python train.py --n_layer=16 --d_model=128 --n_head=4 --n_kv_head=2 --head_dim=32 --d_mlp=512 --vocab_size=2009 --activation="squared_relu" --norm="rmsnorm" --norm_place="pre" --norm_eps=1e-06 --positions="rope" --rope_base=1020.0 --rope_fraction=0.5 --qk_norm=true --attn_scale=0.384 --bias="none" --tie_embeddings=false --parallel_block=false --extras=["local attention windows", "shifted keys", "gated attention", "capped logits"] --init="uniform" --init_std_qkv=0.0564 --init_std_o=0.0 --init_std_up=0.0564 --init_std_down=0.0 --optimizer="adam_atan2" --lr=0.0031 --beta1=0.9 --beta2=0.95 --weight_decay=0.039 --lr_head=0.005 --warmup_steps=471 --schedule="wsd" --decay_fraction=0.823 --decay_shape="linear" --final_lr_fraction=0.0 --batch_tokens=[8192, 16384] --seq_len=2048 --doc_mask=true --train_tokens=88400000 --steps=7522 --dataset="wikipedia_en"
Each number is 128 + 24 x the weight over its row's rms, rounded and kept within 0 to 255. Layers, rows and columns count from 0. Numbers have three digits each. The size before them is the row's rms in percent of the matrix's.

# o: layer 6 attention output (transposed), 128x128, rms 0.189, rows 18-31,49-83,96-115, columns 0-63
# v: layer 6 attention value, 64x128, rms 0.186, rows 18-52, columns 0-63
# q: layer 6 attention query, 128x128, rms 0.196, rows 64-127, columns 0-63
# k: layer 6 attention key, 64x128, rms 0.194, rows 32-63, columns 0-63
o49 107:131094100132092138143113124094170106138119140118125116125129164131137085160140128101143120167132122145104117113097144095124131148086102115093123151092081125136155119128145094190118119116170171
v18 105:100145115120100122158098090098118123120103123138132140150145104099150087118110144092142116161053155095167145138122107180113161110103069107143113101130168130149155118108101151112128111106102120
o18 098:151117128159121114111129137147168157139145158145097108093111114137141145083100133107102155084143112139122130138000145123099118137117132126103130112125122126139125120134142141141131141145136112
o50 107:102123157145130136121139126142098088131103094168158153143142146150140119160126114148174118167122113090157124119035076136127126141113082149166130059123155114130134151093125145129153158124114123
v19 111:136141153143102099131111164122142127125173149127130145119078161146129142121146114134149155188116138102105185152125141110131109129139121120133155129109148098171154089121133115125134124096102097
o19 106:130159111134154169104165113140111164097116142075189117124118120134125086119115123114116101103118147146126113119117086145113130137160162133093095115161124148145114173136111090103149089112153137
o51 112:136106132134093064140095154127149122169141134154116123165152136128121120120153122125119180137160127109123150146121196134138123119115146141195165176129112108114141094121165165132126114117119105
v20 103:133136128159161173144147120118135105158102149121147127153127152105109158138148090078149140106115087130088186165125159147131152160133125126097089073147109174137127135121111136131116142134104110
o20 096:131133110141127090127094145101133114145119116104129132130131120129128081145137141131103101100137166165136127166180136089128109126139132108183138170168147106138110119180163094076135116101143126
o52 109:141152163098145168134169110111140113110099137109139111126136154127142151085137066131169148149146118067111109123160152185126146111115155125117140089122120147117126119068102141152117111137111124
v21 103:088150127132093111140106119087092100125168094110171145106130073130122141130145112125132140121144088158107101090133101081147148131087108104123107145147159113160089126114169114146109110115133102
o21 094:112152152118090119084169098161172122173081137122108108156093150118098105129105139146155133148131160099141147133116106158139084124112166126161132136143092153097137159118121181100126150127146084
o53 105:144087130146163133145118138128113113079171136159142128142129131140125130141147156132101121148109109168116137126089151128130169120144139128112097119105186104170126091161154098141133084136111143
v22 111:109108130121100138117130092143103127133155118140112110159086160144127122127129113139090093158115136149161132079128168132129114138134126111095157097151119166129133109131126124149154098116158166
o22 110:142106110111127142161109148139163091161130152133111119168100134116125133154101121114121150122152123120112133151123131131157117104162110143144129120127171098124050145152092157125149157144113154
o54 112:120176146102112108093159093141089168105128102148132128074137138136102131153150132141130127122113122136155119123136134114119156143115137113101108116101087141150211106095138108156111095135153121
v23 102:168111145129131120132128132126137138081157103128144133102140151125069165118148136102155124151139128103162148113119123180142068134097120149139098180158099162118140083123106114134122098140129107
o23 089:061103151142138173088138119119142179137093149132099110106127133124151124116112171156153100119138102151091124125103101103141126153129101119105126077146151109139098110135121131123145109102136127
o55 106:179153117135118098156113142109127112110176088109145098140155120145118145115126096101119132184081127108161111142114158122107107126094123146158144157121109137089129115118106109144136131161133117
v24 099:135121138136181101141096099151073171127131117097119154172126135131134151103157145146159130121122131125132114147131139096118126135122101139140133144134122170136127139124076087111123142102128114
o24 086:112132159141136145095143151126152112099093168145135089082102145157127104085119140133139118109150129151086125111053092164130109126136182125173105148139130125104138112161136135127153092112138080
o56 104:140155095099148130125114094126120193174145107114115123141146101137102136100095108126121154097118149083144140120079148097106112087116120144082143108128127144143127169134141119145103114159127145
v25 109:074137135109100120108148121182136110132127123108130118133142126133110120141132110135150168174092150121142133152130140143127141117127120144111072137123127160088091105084148116177118120091115077
o25 106:147070104123157148140109141086093142108097149146165167142134147138165111132158118145133072141163132119153113159089126124041151111116144153140128128115151116141154122135127144117108125157127105
o57 109:099164173128109107126136108171154090134138117106118125145157105089105155111117167144134153148110127123092177080151113139126110113136169125110142132140128163115112126132116125104134116097153154
v26 105:077124124134151138174154146134122122161123136122176145152117107129166168122146129103107110148140169178106122115125153175131118122091094138097126114099127133120115089135139143124160154143145159
o26 091:140118090164119145100108097144166108107160123112104114114102151138074168122140126077137105094107115118179149110084125159171152140133145151178112123092128121121122128129131138125121090137092110
o58 111:106110131120112090161133121141093129153115129150158123173123117142160119095124120196138142159154145126078146125174085149137127100148138112062101150137131120127164159131077151151109137112123112
v27 108:089087096147127133150118116199154184076169128118134141137140123145083043107148138129115193125119093133135172179125107117124120131121122130127137108112130105125113132145099133135125111131149147
o27 103:134132142126153167125139142112127135138172146119142115130161118126152145152126145148165119128143166128101103084158190131180127131113161128109127120102112159072143140096125109133133143188156162
o59 111:130128102097102086136114088151124121109086114133089138097089133129106103117115051101109140128113081131131129149139062081104110121137067125116123148131136113169117120160122136145116109093090113
v28 107:093128130105148184112129091082111162156154139122112126145159122122096116122144109111154114138110104131118123166128110090142107120094188129171114131160110112112126133157137114125125127144128165
o28 108:077107138141146082166152166160107129080127118153167110101143117147137135132112096138126119163107138163159117113038105130096158139146109090112123094088103111124104138137096127133138178162127123
o60 108:189141134131128170072124095091111152161166125155080105140117144107121135110107154103144122148148078095119143151171142092158102157118107130146163114141135116136118112084145154103161117119092126
v29 100:134110138144116125139127167126152095109102148161115094141120138107088171129152120151121123135097168142112110142123137118129120128153116159107168146129135083116101142158087113151108133136167201
o29 089:113084115123107100104110125127121119174120125123139092136099151123117097110111103147121146102136102099095133122120116177116150138138212125152082118159138179133137114152138145103146052125136116
o61 110:161160129147139149140129167154132132064111143119169117123120100156145116098149095099154107137117170146152122142184142091110116123120096119137140140146128103111088136114154127144105141115108115
v30 111:142077124147121167116104174119146130152188134124112141127151138145133123124137113114148125106108183130150118112140084108130111130119159111117158151141137168160076136103112150151131124113152100
o30 102:075091131130132135177097100122137118103105087135110138125139118082139128119132115139134144132161082126140100142162159130127127137138108138137141135141116078106154117118108102098109127123134144
o62 111:181150151127120103102141147094110130177146141121136146129125171154123127146160142100163100141106141138113148120102135133132167158106114105123139136137119147111110152167122148157144127142121137
v31 110:119075114126131157110162146105127116117097154156152129139143093140135104109147121095118168091097134141143086105130186131126124134123119140104173110115101113170161086114129147129155089116110129
o31 093:099139116147151142130113121061073113083125117075075156107145106119161142109141122156126139123171094138148135162158174152085088145165122111098110146110140144132122147140147112119132138123136120
o63 110:140118131136144151128154152160173146127115130134177135131119116121112113138131124124115108125114163105103111078142058125081154130093111143147161142137123143127165082130098120121144144138130166
q64 085:134126124109115188141135126121119151146120148156140120127123158080109102132119092121112143157132119112183183093175150109132130130120174163171124152118098127120128129162119123147100076154127164
q96 029:122180152125133124125123162128113137138161134097151135134118123122113116126160152117125140139106157109092133130024129119145079145150148152159120153139098127118138128141140116140114121146135161
k32 036:133076126138087116152107139140101135156162091142119159123119124156141147102129094143138143095107106126174141099147124140091161094126109109141152141137187120147118139125131163100129112140075107
q65 108:114102120097154099137078157153108128108125137143136139121116161118127135092073147098122117164150105123134106133156107141114110128130067125134108155136101105128119093107160159110135135121097122
q97 038:133125094110132136085115085099142121123135095148129151149103109121124155127157146136144139111139160151096139103115133115163105118159139175119150111116127083120120144133143163154104136150161102
k33 035:141133131158138114163127122169136129093179097142123117119152089148125121114091097131085116112076128123126130117106091149121159110110146159161151160115097129138125082128092132135152133103116136
q66 059:172163137128109092090125156144122130106154104083126111119149115137148103123157120140118137124112139124130122181082153165137141173072135112123135125181145140139160159136132159114107155091133117
q98 032:133189130091176115137112120177146146136156159139088155098114117127147139150106141143122128136165143116116148096146147121129142147111112161077116115139169123145112147129133109156123093124086141
k34 046:117110098149053084143126141116127133131131133098166103138139117115152167115128105137125148125126123099126162139088129135084164122110138071169130109136098160137105134109137167137131117124077149
q67 066:155146139153063118124153153107146111119119128149178145129124172121102113114157144106155127135109137105124076143133112132103129109165129092120106122109114103105102110089161148109148160106089109
q99 041:124151089143127121124155076108127142137092069121117146124118117113133133176114145139162144102132112148111147124200131120176065139158141137150145133138101122138173170169084122110107115175108102
k35 045:143100143166118108138112163106102134121117168169154131112119128116094115069122087136107091128152145081129113130094111147096158111108117120151136143097134128111082126086155171139141126145123104
q68 078:140137143127142120100135105141098143167128103121127148110124134142120120125099157112112158198124104148139128151099091105127075088113120120080131137132128179096105160139101110131163128107137091
q100 062:131127152166118137121153175140168129127158172127139123115139131135142128092132115147103127120117116146168140173111120145069142113091098055151148112128116149120133106089136096112135171114123131
k36 048:109154102149131107165101110112136140141160097103126085122120137122147123110098142078119168135097111121133139115090134132103141168095114168151129091150111144159158165201117163122123107097063150
q69 068:165130109150103136089152164156176125134136165138118091112139146163074110143157172167111144099138141121112139154134113128139088119160119134131112154125078113147174157125139144141148152111122132
q101 043:139125145134119110142104176135150121147170153105110099097117093150169137146129132135129107129111132103171133164142129131141137133109117128118121117117152148114220148053135118098152133093140144
k37 046:118081112108127132133083125140107128129130149104136114095135105115164127083101093127095141147115135159102143108143161129098127138111090159138121110106101175147106094174105135146157147148140131
q70 082:149156125156102128095138155124149132097116115132174085160126135104118146124136079119154154079096122109143107160146127113116088120143123084086109115060123144083124128134164157134155151080115139
q102 058:143150147157136119144122178152151131115173166114107101096139110155166142086143124162110130129149125131187159152105139111104154118095107110135108116132163123111165168081136115109169133116131168
k38 053:135085154089137126098088129122126099129107169102132101124113137129129117103112113176124133122136145157131151122112135128077129110110122128139133121081109184129119098147114106128135137074138143
q71 094:118099107112086112166100144098125140126120104122112145108146058101143143131168088117102135149132101089085138129117160140135181149107115160154128136119180148133194128150141123125078115131151125
q103 059:107100095115145134135130089107091129139113088117102155121105126108108141173098165116156146129141123105080121060125138121191107170155126181112134131131153118162137124168127148143121098158122135
k39 053:123166136157121160135149128118133122140094140159140136145132126133088130163177114125148104115123132105147095151139105112149141100150163096126134135099141096116138144090143122135147143135097063
q72 086:127162140127147155112145089189111121174122113121129136108133171131112090135148126128125146161154165128094125100124107110151123132155162122149113156146093083172113146155090123164146107141129117
q104 046:134160107096109121083132097123128151149096106159124146151100180103079097152105129072149166113106136115092108123137121166157122110146139139121143145151094105135067150136124129166125134175142079
k40 046:123086086122102115141121147130138141115151111124142181115139074101165140113121158109124107157095132106109134117108114153111153195105121135137133146136137128135100121147117151123116104162134147
q73 089:087136141147171111081168110141145158116165162155148111126111167152107119104117140159123135144125136179143135158156083120109055127116110108131150119143094111159138126107099147086147148148129133
q105 072:148168171142114131104126171152152139114151169147121110107137117166144140080141103135097117121126135157174131171168113104074151113101106113120118115120108147086174125082133103092144163097132158
k41 062:130084162097155105129069131128124115122143152096095115107124129117134126084126113152106146111143118149141170123138125164073138097078084143111119114118107161127152098135132113119126151124141160
q74 086:134111157146147161141162128119168152100117156112134087158145122142109135152128164138120170100116075142149140163091126157125131139143065117156134114171137110139171122113140105094143142128151180
q106 052:124127118144128119181131150137142104136156154082167107150109100123147173153140136190150121112119138110160145112111150135156182164159157103168146163136146111119116186163147165132116111116137148
k42 064:133151105139164153117180120086104105116133098174093171176132152142112120154197130159166101104145151122166112123138102130139109136153152147113128121145145079138140142116128129128122105091127113
q75 108:125115095097101106165106153112107102106164095161131170146152124111158152144139148108140101155151096108125129144140153108149176130100122166125139112134169140129123119140147150118071109165090134
q107 064:125065098120143085183148124102136125122107100110153149137107140121139108144093174128149122128131106127106146100138154156156104149135125126132134116130132137130133122177154174109096098134130110
k43 060:105150117136118151133160124150131151114134110137150131129127103107139121196137165108129143127088120105126138104103135103176190168116175114176130123174144094166115152090154130141124097159124146
q76 115:117103148155133118141136158126151171123111175185124105115120099152118112095130055120111145125143105109141115116128130110077095110091081115137134108092140129092106109087143129085164111181147116
q108 087:126100183144130088169140180128153122117151153132123120095128150172174127082149106126120114121118110144165151158119146116067111104093098077105117109117143158110167104092153105090168143102119139
k44 079:122162104081135130139113111087111101137141124125115088133161167163110161094101115139180121120119110102149099120090107137104113037161098112145133123110106159116128129184140123157093127157103095
q77 114:123097106102104117155082144121114100143146117150147162163136121101143131137108166181162105147141098118154138143134168153155180160122098156148114128134153123136137123158169160127079118139097132
q109 096:116082119102142113180129150123146138128131101137121136150132144104155117170129186128133142145135109139112122111155145148171131174100111161133153127129168144136118137199143152135077125134125155
k45 090:117153095125103140131156130138147151140112101115156154126146130122151094207118168127130162141115125126123118129138118121209163191159141158114140129157136125136099171136132185135113105173107136
q78 196:137122138156119116147099154090134138141132155141115106113137090157152131073111068112124121119103112114135153101093152101078127076076126093154156098095153132151138079098146097112139126131145095
q110 061:123126115118099093114104103119114145115150122153126131146126120120144145063079077134122128145120116127126133122107171133094145090094130093142177088076113147118119074074117131137138151179136143
k46 098:125145155125166136149112176108156153174138116118125134163143170113163122129139182162113145143136133155153107143138121127128138148082135131138163103139158116106143118100102108117112120148079099
q79 168:123136099088148137127149127127144126132110092153141155150141174090119136187152175128142151142154136135136106117171111138177149178137135160109120137157121153101118173167124164145105120151104158
q111 067:111161114131148163142108078150153160128108127126118117115110129116093124075106090109134146113131142100137147110111107130107146088127113083172136126131100136155119069098116139146122127135111109
k47 084:152109144082135126108161100103090093117147124124123114107139128133071140092119108123166096113137151103130111133117135129108122060179109157090100149115064140101121128173140108148123155141127111
q80 081:084150109112135117110149183112122123161166133138140110161127156141161161118159139170135141117127163150150154111078133106119126108119141131164166140181099131112119115102157098139094143162113098
q112 128:142129102138140169162118120154129112139132136104126103144103140166153128166155132165145121102155144113169140116123117080140107116178161161171132144153141099128174137113148122155117116163121128
k48 140:139117100151141164155128116143133108137119132092135104139115145168156129163151140167152116097152151103168145116133109077150130114179157154156126155157139097141179140124159117161112103171116141
q81 085:125143133149089108113123124157139135125104205111156116130097116097135147077109105131094098118160131147160115139089114136111094113156144093085120134050114116152147100090133120103152143061147117
q113 121:130097109163102143181072127101122116113120143159138126121101118132167149073130097132108150104149152127140150120128149079083153088109117097147136092053136162128133130122139101110139127132133142
k49 115:144092113161080147174065138102129112123117153166139128113105108112153152083124085151130165112142139128124144138130154096114166130106111115149129093060154170121142151146137110109135133110129154
q82 076:165147143130091141140096131110123118155125137157128128177133133095141118103116131161138103114095096117128124151147183151120148134147104116141163134108157093150180176129143143114119156130133156
q114 118:119109124130133152132154121093152118162080132150104117190116140096084117091115101134159122128154093113098155119133152112111086109104133139146154120120143141126136085133141105158114145141142114
k50 130:112101122112134144135133127103146116164077140149122116181119154088088119081106103141143133136151098121092155113125144121103083112094136154152153119123144141132138096162145112153111150139150106
q83 073:158142144116124102120130130116146155123158116115137119124115136122139120172126161110124186101127124137126109138145108180149127146102128162149137124184102154135173121141140152155107191106116119
q115 130:154096143100095125089148130151143153140129156192123168111081123080114122133133159086134138103174112146127117147139127113139132127170152123111106108103095135106140100126101116136145164105144129
k51 136:154103147111098123089158127153139148142135147179126178117087131093124125136139158074131139104168120143122124154120115113144141128159149098110112117096075130097127103110097115124159168115130120
q84 077:095116100132136156105126108196124113095132108102149131132153151137166158138092131136111136158140113145120153132082121115149135150144099097113138137162108094143101163086134127127091126129101119
q116 135:089128106105148109131126129155134129133107111094137124167168122147116164153093120155118092148137146123154124111126165099149153134152191118151132134163143115165135144122159136102078078109143083
k52 135:092136121115160125130130120153130123131105108091133127168169134156118165147113114168117084147133156125166126110144158097145143120159190118151125152159133108160127137120157132109098077123139091
q85 068:155148090133131155156142151128125143073167129126127128161134164118172117131190118163121121162128130100096122161120181106146128145117097146102167121147131148139138128126139158119114155135120133
q117 126:128118165120189131159116117157117124075144134114084115072123129146126112115167121117108083130192099110144096128138096120139160137147112128130139136130137103153119155136099125148133133152114134
k53 120:124121170109189135155123120163109121085149123107074114068131135151128112131164119121107096130184103119136102128123103129142156127151104137116130137136140095154130157124103121150125128147118151
q86 073:144104103129101138151108163170129117135156160119163142129118058109135133118123139109128136127125127137148135140120118131141132133148112163077077146138135140111130106116120126148145101165101103
q118 110:145104125155147143136169112136138126106102146112138094069102131124133131156139113123117095122159162147116142162147090098143102186175147134132076108143143157125156115170156172119161104127117107
k54 117:134115111176135151136165102116139128093102127086133107078117123130130139174147115120118095111150167140117134149125105105167101189176133134128073115127142156127157116153151166116179098110109119
q87 066:120138171122119124124137132125121107168137117105131129123111114177141127098130121144119136134081159153136136145087127125102059092125134088074118173111146122163101104099106095143106126154154124
q119 125:071111174129163141105086127108099122108109103143116101156139174176115141144131161113102095125115150140176152103111112136104099091121090127111128122148068120123141082104112072118118120131118103
k55 113:074108172119181127111088124106103129111100099135112114154154167171106143167129158123107097136104151139176140105104109136137117093123097165109133120161088126133134105117114078119106122130116095
q88 069:178128158138139166094121088149124137150151141129121150120112121153103132112146122111117119108138157108125122116090144164115163111145113128125120134091089088145096105107092152151153154166095113
q120 129:172128138139145095121135126156121115114161161142083137102130116136140152119086132152115127130134134114133119137120134154117153135120105116080107122144139108172066106079140173148139185150118136
k56 129:174121142130149099142141124155123113108162147142081144087134115125133145125086135152112123128131128109120122131125135153117174146114110120089121121151148117168067109088134181146140176144111156
q89 064:159116151139121127147108136111110104081168136080137128080112081139131139074112120139123122120109123136101098144112150126100132115093137091132103101106164152100142094126148110121120126116139124
q121 129:103151110135131118127090133108125122090127143136137098141141104157145140097125083126174108126132115135157146136121099156102094113154137067139139138093139171100143092113144140083120090087090150
k57 135:105142111142122121125099136102129118085132144137142120143153107155128146092129075145182109122121120138150143140122109155121111135138135083129149129110145182099158111138156144082127091090078157
q90 095:133116124145100125096129128169123145113138128107108129109136090172127133093139108131134115109117163130120155116122097105101140087148152122114129133130091109148126108081109080129125140134123126
q122 116:142113081147117138151145142115139149128126156082092084090114094085148140120117132136119119126105132090129154105148155112108142121107146125171099143170142112121150105137138122161153110164120165
k58 120:148106089143124137155128130113136150131124147095096091082112093080141133117119136135119127133092121090113151099148159114114147134103147152174099130180163120133136117157139136166135113162120161
q91 087:124096133120148117149162144116112133080131124144120119141118134173105123113136110128131129077115137118141119122094104082105114126114127128174126117156080117125124071071108092117131144186131123
q123 119:107080095116139120157158109132147153163107150131136149132086153113152121142133125140133141108129148132083101131133107132138124087142096120119156159148150100156126120149106129163074159165164109
k59 122:117075112114134131156149101129144154174100135131143150133091155124149118139149116136145135103125147132091105127149116126134127098147105128116162153154143097153134110143101128158068161168160095
q92 075:167148120132117126140120123116058149111153093142090093127122117164160142088137087151122105112096154133111125132135144085095123099134152142136161098079105114123133104119130095109131138103110137
q124 120:142132125137149108165115109102121111146200154110118104120135094123159179088175145101158117116165162164115114129133158118119117109134103125122144104140140122116182118170121107114132111093102146
k60 115:147134124147129099156113116095124116152192154106115093117141097124157178103176145099173114120159161162107110138138165118126118098134104139117137110132135125118172134171117114112140109098097154
q93 099:160156124155119154111081115135139139159106150123135117123120097143157123103108124141128133129101134093117169141097180126098116101138117073171144123126102090145131115085141128138155147091145133
q125 124:106172117135159147123113132115139171127149162094143115125150130126160113145155133141142112100113114160123172124127152098129163067107133164114125109161115103136156155108148114155102122100154150
k61 116:101135118136165131123134137102131167119140166104143122131151134124160114161154149135154109102112116152123176136142153099121154039115120185116131120168118103137159149119162106149094118109142147
q94 089:154139159116146086120141107086139125132127103124186174101135133126091128142134111125110117134164117121163115167116104138135134141180128136141113119153123124109077154178102193117150097150097132
q126 129:105169129076141112114112101108137144118092099102166111129137094121140119136067135087154154134187115121123156141120135124120131118121097126132118148105137140104108123094125150122154081122127172
k62 117:120191129066141117111116104112132140117081113105172105119134093121132108135068144076137146123192119120112146144138141126128118119134103111128104145096125131104086117102113148129160093115131177
q95 068:125114165115139115098096106172150133144146148141114129096116120139137126096106142066113148124108115128115163124129128157119138111105135087137151108137098100136105107106105151128121155108129133
q127 126:114132166124126145116128124178155182135145083142068123110132140141160123138069167072097201182112125165117111128131108138128129139123122137134170107122126140145139112122147140128118155152097124
k63 134:114131179112144139121127130173150177120155092148067131109133139131159112134076166081094182182107114158116115135121105139125138128107114126127170098129123147134132113123137137133127161154112126
v32 092:126142089131090090170147130102077123096117149143126108157130143136162172128111135123157121127131086126097055165128111139127137111129121132074140129147134141123125121119154135166136144133128127
o64 084:107114123136103132144137110126135104128163159163103152104135158086118125152158107133094121142135143146108099121165108101138103111144106136143136111132150151125129114129103115082162097077146133
o96 100:123141131143165088145174145116098138103092098111181132133105088142116157133072097117088120109142108127149141129067138138137136165155183082152131143128126128089132102100143151128119114159108111
v33 090:109191133117137143110166103141162143142096122112136101142108126119185145133116154134116163130063154162169146101142117125136071147158078119156127126131139151073126133118106114123131124114123124
o65 097:183166147124124148132121110170140137150090080115168144142104133115132080094133187136152147111102132112109154119131109128170091143168136139132113137114103133116118148184124103160121187126137090
o97 099:119124145134157177114109121112116141148080099112113151098132151137164157144103188100146149123115120104128124080177093129193111107105130108133146128144124196144172128152121115137110171140114143
v34 096:134145139118175098116133125107118149126155135103150126137153166144123166130135152112111117143117112134143121146131063141135144115128125130167110130128099095135111113085133141091134093103111155
o66 103:159128140121100118126132102137135110105129114136148172138159125090167147143136155119090139093138143126105133120254079148190112121123098167140122125118152152141191118153129127119145117165143115
o98 098:145174135153143149082115145097129155129120077108152090100148097134127104115107151105100142140130163134119104150128162100095119151119139137116166117111111162150089116133111135126152140129172116
v35 077:120096151185172153151140121092145098087113119177153125073104120156141126106154112148134101085159077143102141146120135125121141132143128111110182119122129133147120154136110128146132151152143106
o67 076:134101134137102130145148107113156142113118120065160136113122106150142102140122130095116111136148115132108099122017152152071151151150157129145093165130158115140123127095124104104127135091164106
o99 090:129117106124152140129140100152121114097141161126115142145107127126151127164168084113085136109135136111144154151072115111152148134161147172107126128144122125143176149099161101196113106151084131
v36 088:158122157138114119121142131172144119140170130114150101100093133111094133124147150114186134135128154155128147099132085127123148146146081113126100159133131122120158145123120120119181120139127132
o68 079:131133156158153147110104090136120135130140099115120093135130172096118099083122137147150118118107125124117105118033146121136110092122175104143084119115136134129107155149147129149127151095147057
o100 098:097180107130125120101103117133105114105143128131084123128117105133150108116156162133131099102091179095155152138134138131184144105157165123142083118122125142132107140156152081175113095100153117
v37 092:151122128128157132105096121107158094118069121174142127088118098117128106118092125087165148123122144140138153087132144171113162136136089111110145133120107148154142123144129130121140151166120115
o69 090:134102110196142177094149097115136154145101141094133078157144130141098124081112135111158100136135110120146098132034151111089120111149147140145141092141119155138113171137114148115125106097117102
o101 100:101103107148144147132140104146086082084130162122117166155131148145137151131151102174122097124122186112137155127103083073107138111155145159144104114128175114117131144126132096133137118179136117
v38 092:101134112120137132132141139164155108135170112149137131132145129118096189132114132092196125125146124172137098093126101097123123105103159121141139106107188094146140117178110141124092120124112108
o70 094:112110085140136113109157125129137096104175187161111141123127107145126171152127145142068151121141109213129136101180116138158105124090127129100103118106113168108105146128116121138161102111106132
o102 094:168169111115117115135145155116127144140137137158123132104130169129160076126111160126170153105105139117109167131198159122150146102159133127156086137147130135112101132146159132125144121152130144
v39 099:105115118113135109123134147169120123157143139138115122148107085142163139131115126125152128190110139163125127139130104092136116120179125110114145100132155141114104132151137138154131136160099099
o71 091:097142107111141151139142167135101119123147132164119110138097150126109092124133120166134103120102126135131164111142115121180140125113129132115137149139093150105078151128119132114137155113113159
o103 108:131069103117116099168145124097145126161137151108120164148084134133139154140119132147161162088171118102147161109144135166208145126113127106144135132125117136091181129107135154146116131083125146
v40 090:165162151115084130130147127141108143100112148118086084163067127145159096142157140133145075134126179084114080124111148139116116118153121146088123150132161144137115134155130124148142144155141142
o72 086:119172185077152118150108151122128159150090139143115146137122164086128121087169128125152161126127143088123121167089143126123126135130130103139147110079121128107095144152155137119151123144105141
o104 100:077136128156163114159133147140142130136106088117121152151137106135157126126114123131122088121109140142158152101106100123129126132110120101149146192164095175118142097121184133125081153119155112
v41 080:137095105124125124149109083139099122128105129121113142140127106114128157130127123115121118156165133102134095061132170114118121118104147156137130084131091166129154130160127066122104124127129100
o73 092:115115119143161094130119132109129124127161148163140095127138151150114138136079082204134127166142113160183149103097104089070119091120106110129119101103099124103120141151125160140147121186103155
o105 089:087113105084138094144118179135127149175121110113115113151160123117124153104098139188109153136114084147138117139120116116068131113079148110149150130147119095104117111144116143135118104183117143
v42 094:106144138124099111177112121151151129154193143150066138149130122109103085127155143118139157152137170102106152124123135112122172128100115122120142103130141108121124124113154111072088113142099140
o74 103:104170142124144125081176109137091122153154152166064108128068126125112110110103163140140155101107140147124119133140097117159111078114173142119127138124106120115076108120120131105180141108107131
o106 096:110142129115117129069114127135154138150158112129106135140123138113111073119134158157132125118105161117139131149199151110092143114087113156118134116131115121133063149127158188097100134105124107
v43 098:118170144120122156120141162194144130148127122131086117159098129106086141128113141151121132191106199129117135133123160107128144131109142134159118113113091125104130129094113147164115162146115124
o75 117:136162129124146150122122157149100132144101097123105099150090159145095086104145177154143114115088158128123141111139145115165087113153172139109159095141099108127096151148100130154093143141099144
o107 091:131187158126108149142090173144104110170101084070120116153142144148088107122144162176183151116103146147112102127142125144159108128134165126109144182145094103136115198137099140086110134125115147
v44 093:116117102143111120116132135125106135131113117186135148129144159116113093128128105132129142075148129097131116066131141158126101124126163131129119074142168134106120150164132087130103125096142116
o76 107:107101109156133134139098111130143121150165121139143097134138141134152148155091081150144155159132100156164150106104140112082143124086084126114129088106120161145121135153162140162113153141118127
o108 100:112115121132149090138162164103112148100153149122129102061143117083135162133141118153144113107113099153153137135144121125076132101126148093153110091133109129132125103167129150114156068164098145
v45 084:146106112160157130130129160146160173141110126144162115095136159160147130130113116137124124092125147160064157163121162164131113156124122132125154142125125140141127139106139122158144151140127138
o77 102:138150151111112145136126100148136173127070096072178156130140107116134101089131169093140129120137144098090119127082156136112094127176157151115127134108147134157150125120119080152112126089155100
o109 084:114130146117160105171116115128114161086150136147175182108127133125149149151182098120151108139129139108098113117095132144170122112146112109060125150122153152157165163117092114135128120106138126
v46 099:107087139126093171135121108176137148143136131093143126100128119153189136120121124109108127118138086091161090139120091114138116124125152138132130143157107109139115124125097141118158152108134118
o78 094:153123162125085112145099117113163107122127110100117172084141143092160137138150116101124107134146120124103122141078144144107172154140133102147087173135145125111126109155148099114154122092185112
o110 101:144118135141077118120125148106140145144101108132079117164181116099119134112115135097092150126142099157119137130069117105144130155121103103106118131130115129105130126109125086146119156145158138
v47 099:096142158129156128139133132147073123130154116133140127078111119117120126098133120127097116139114128130081119090125126080109148126134131123153163136124136122114165117106122117152128086132139117
o79 096:127110098126109108113149150134117113124127176150098074124075118111093109099093100162097137099135119146169110083081127128103138124130154105131060150146096113110113118112131123124129140085111138
o111 100:127116122142138148116114132142133141137158143103109111173100147138101128140149118113110161090115150133082127109140136102153116092127163201144161100108118139148108142115148083129117111095117128
v48 092:136135139116136084104117152108046131146120109153132131139143130124161089129135111086141095137173131121132154115133135123120130123091116130148129153100158161195108118128155169124138116137138128
o80 095:097147125086106112146137154096104142122086165124100199124124088116145191168123118115122138119151135159116123126113120147133146159122111089146157156090110123092093115140099150100135091153118133
o112 097:135117103150134138148113090113140074118141123131125173138104153125152117153139081146131111108124151155102154102082096144092137119108127166084146164088166151135182111112120113097127137138160140
v49 089:110099131154146099122163143161121140164102097146147127121140114132167165133088130138117129099142107130143089074129126121141104155136136133174156102143070098113159142110153124114128104106116109
o81 087:151123122136139099110130101153129124111146148131146113126140078130117117123100157121072140081152130185111094083136116132147087120149150140110078138105127124120152123140081078112145135089139098
o113 100:131128080120134159101114098120138157099116145115092126130130128074145112156139154113115111097114106139122114124167140135203112105110138126087089146082128176129152132147123099154118153154145177
v50 097:157138159152103174160120126116132127163109134123130125113102145126111115125128110185133141115098105119110145174124146065127155131112142129147112125148126124158156151099113102150159174134147107
o82 090:138147152117115144135104129126142145152083095063110160119112134111161088090144165086160113115130157111091097144048156139114111120128186126107123147155133121142088122143089103135110129087167103
o114 099:148156147097148168090139127120105124137141135124114087173181106133134125138150137124129100122123110151132157111109130125137102145157172154153141147141119095177138123149150127106120109093091109
v51 096:160071110125088104092130097097106111082114154132125135158149096121156120113165129131123100094120125101098124089138147100117144110105097134105133162125164183197120127114103134149131142131112149
o83 096:134134136137163093130120121110129127087161172171150115143153115122157163132115059151139120183144102134148131153123131116059119092127130097121092134108143144089151089107165105125154113117139122
o115 104:117108101166168152110113149134163116149114134184136147159105139178116130130075070147140109122108140128142158091140151102083147121118155130175130163148131116094164121131178133134083122158113109
v52 095:148168134123145125133151121104118149114113123120115144149104148155152115114149116097083198073128111093122172142130118163117079141128109163120097085159137133099107105124144132155127116099107129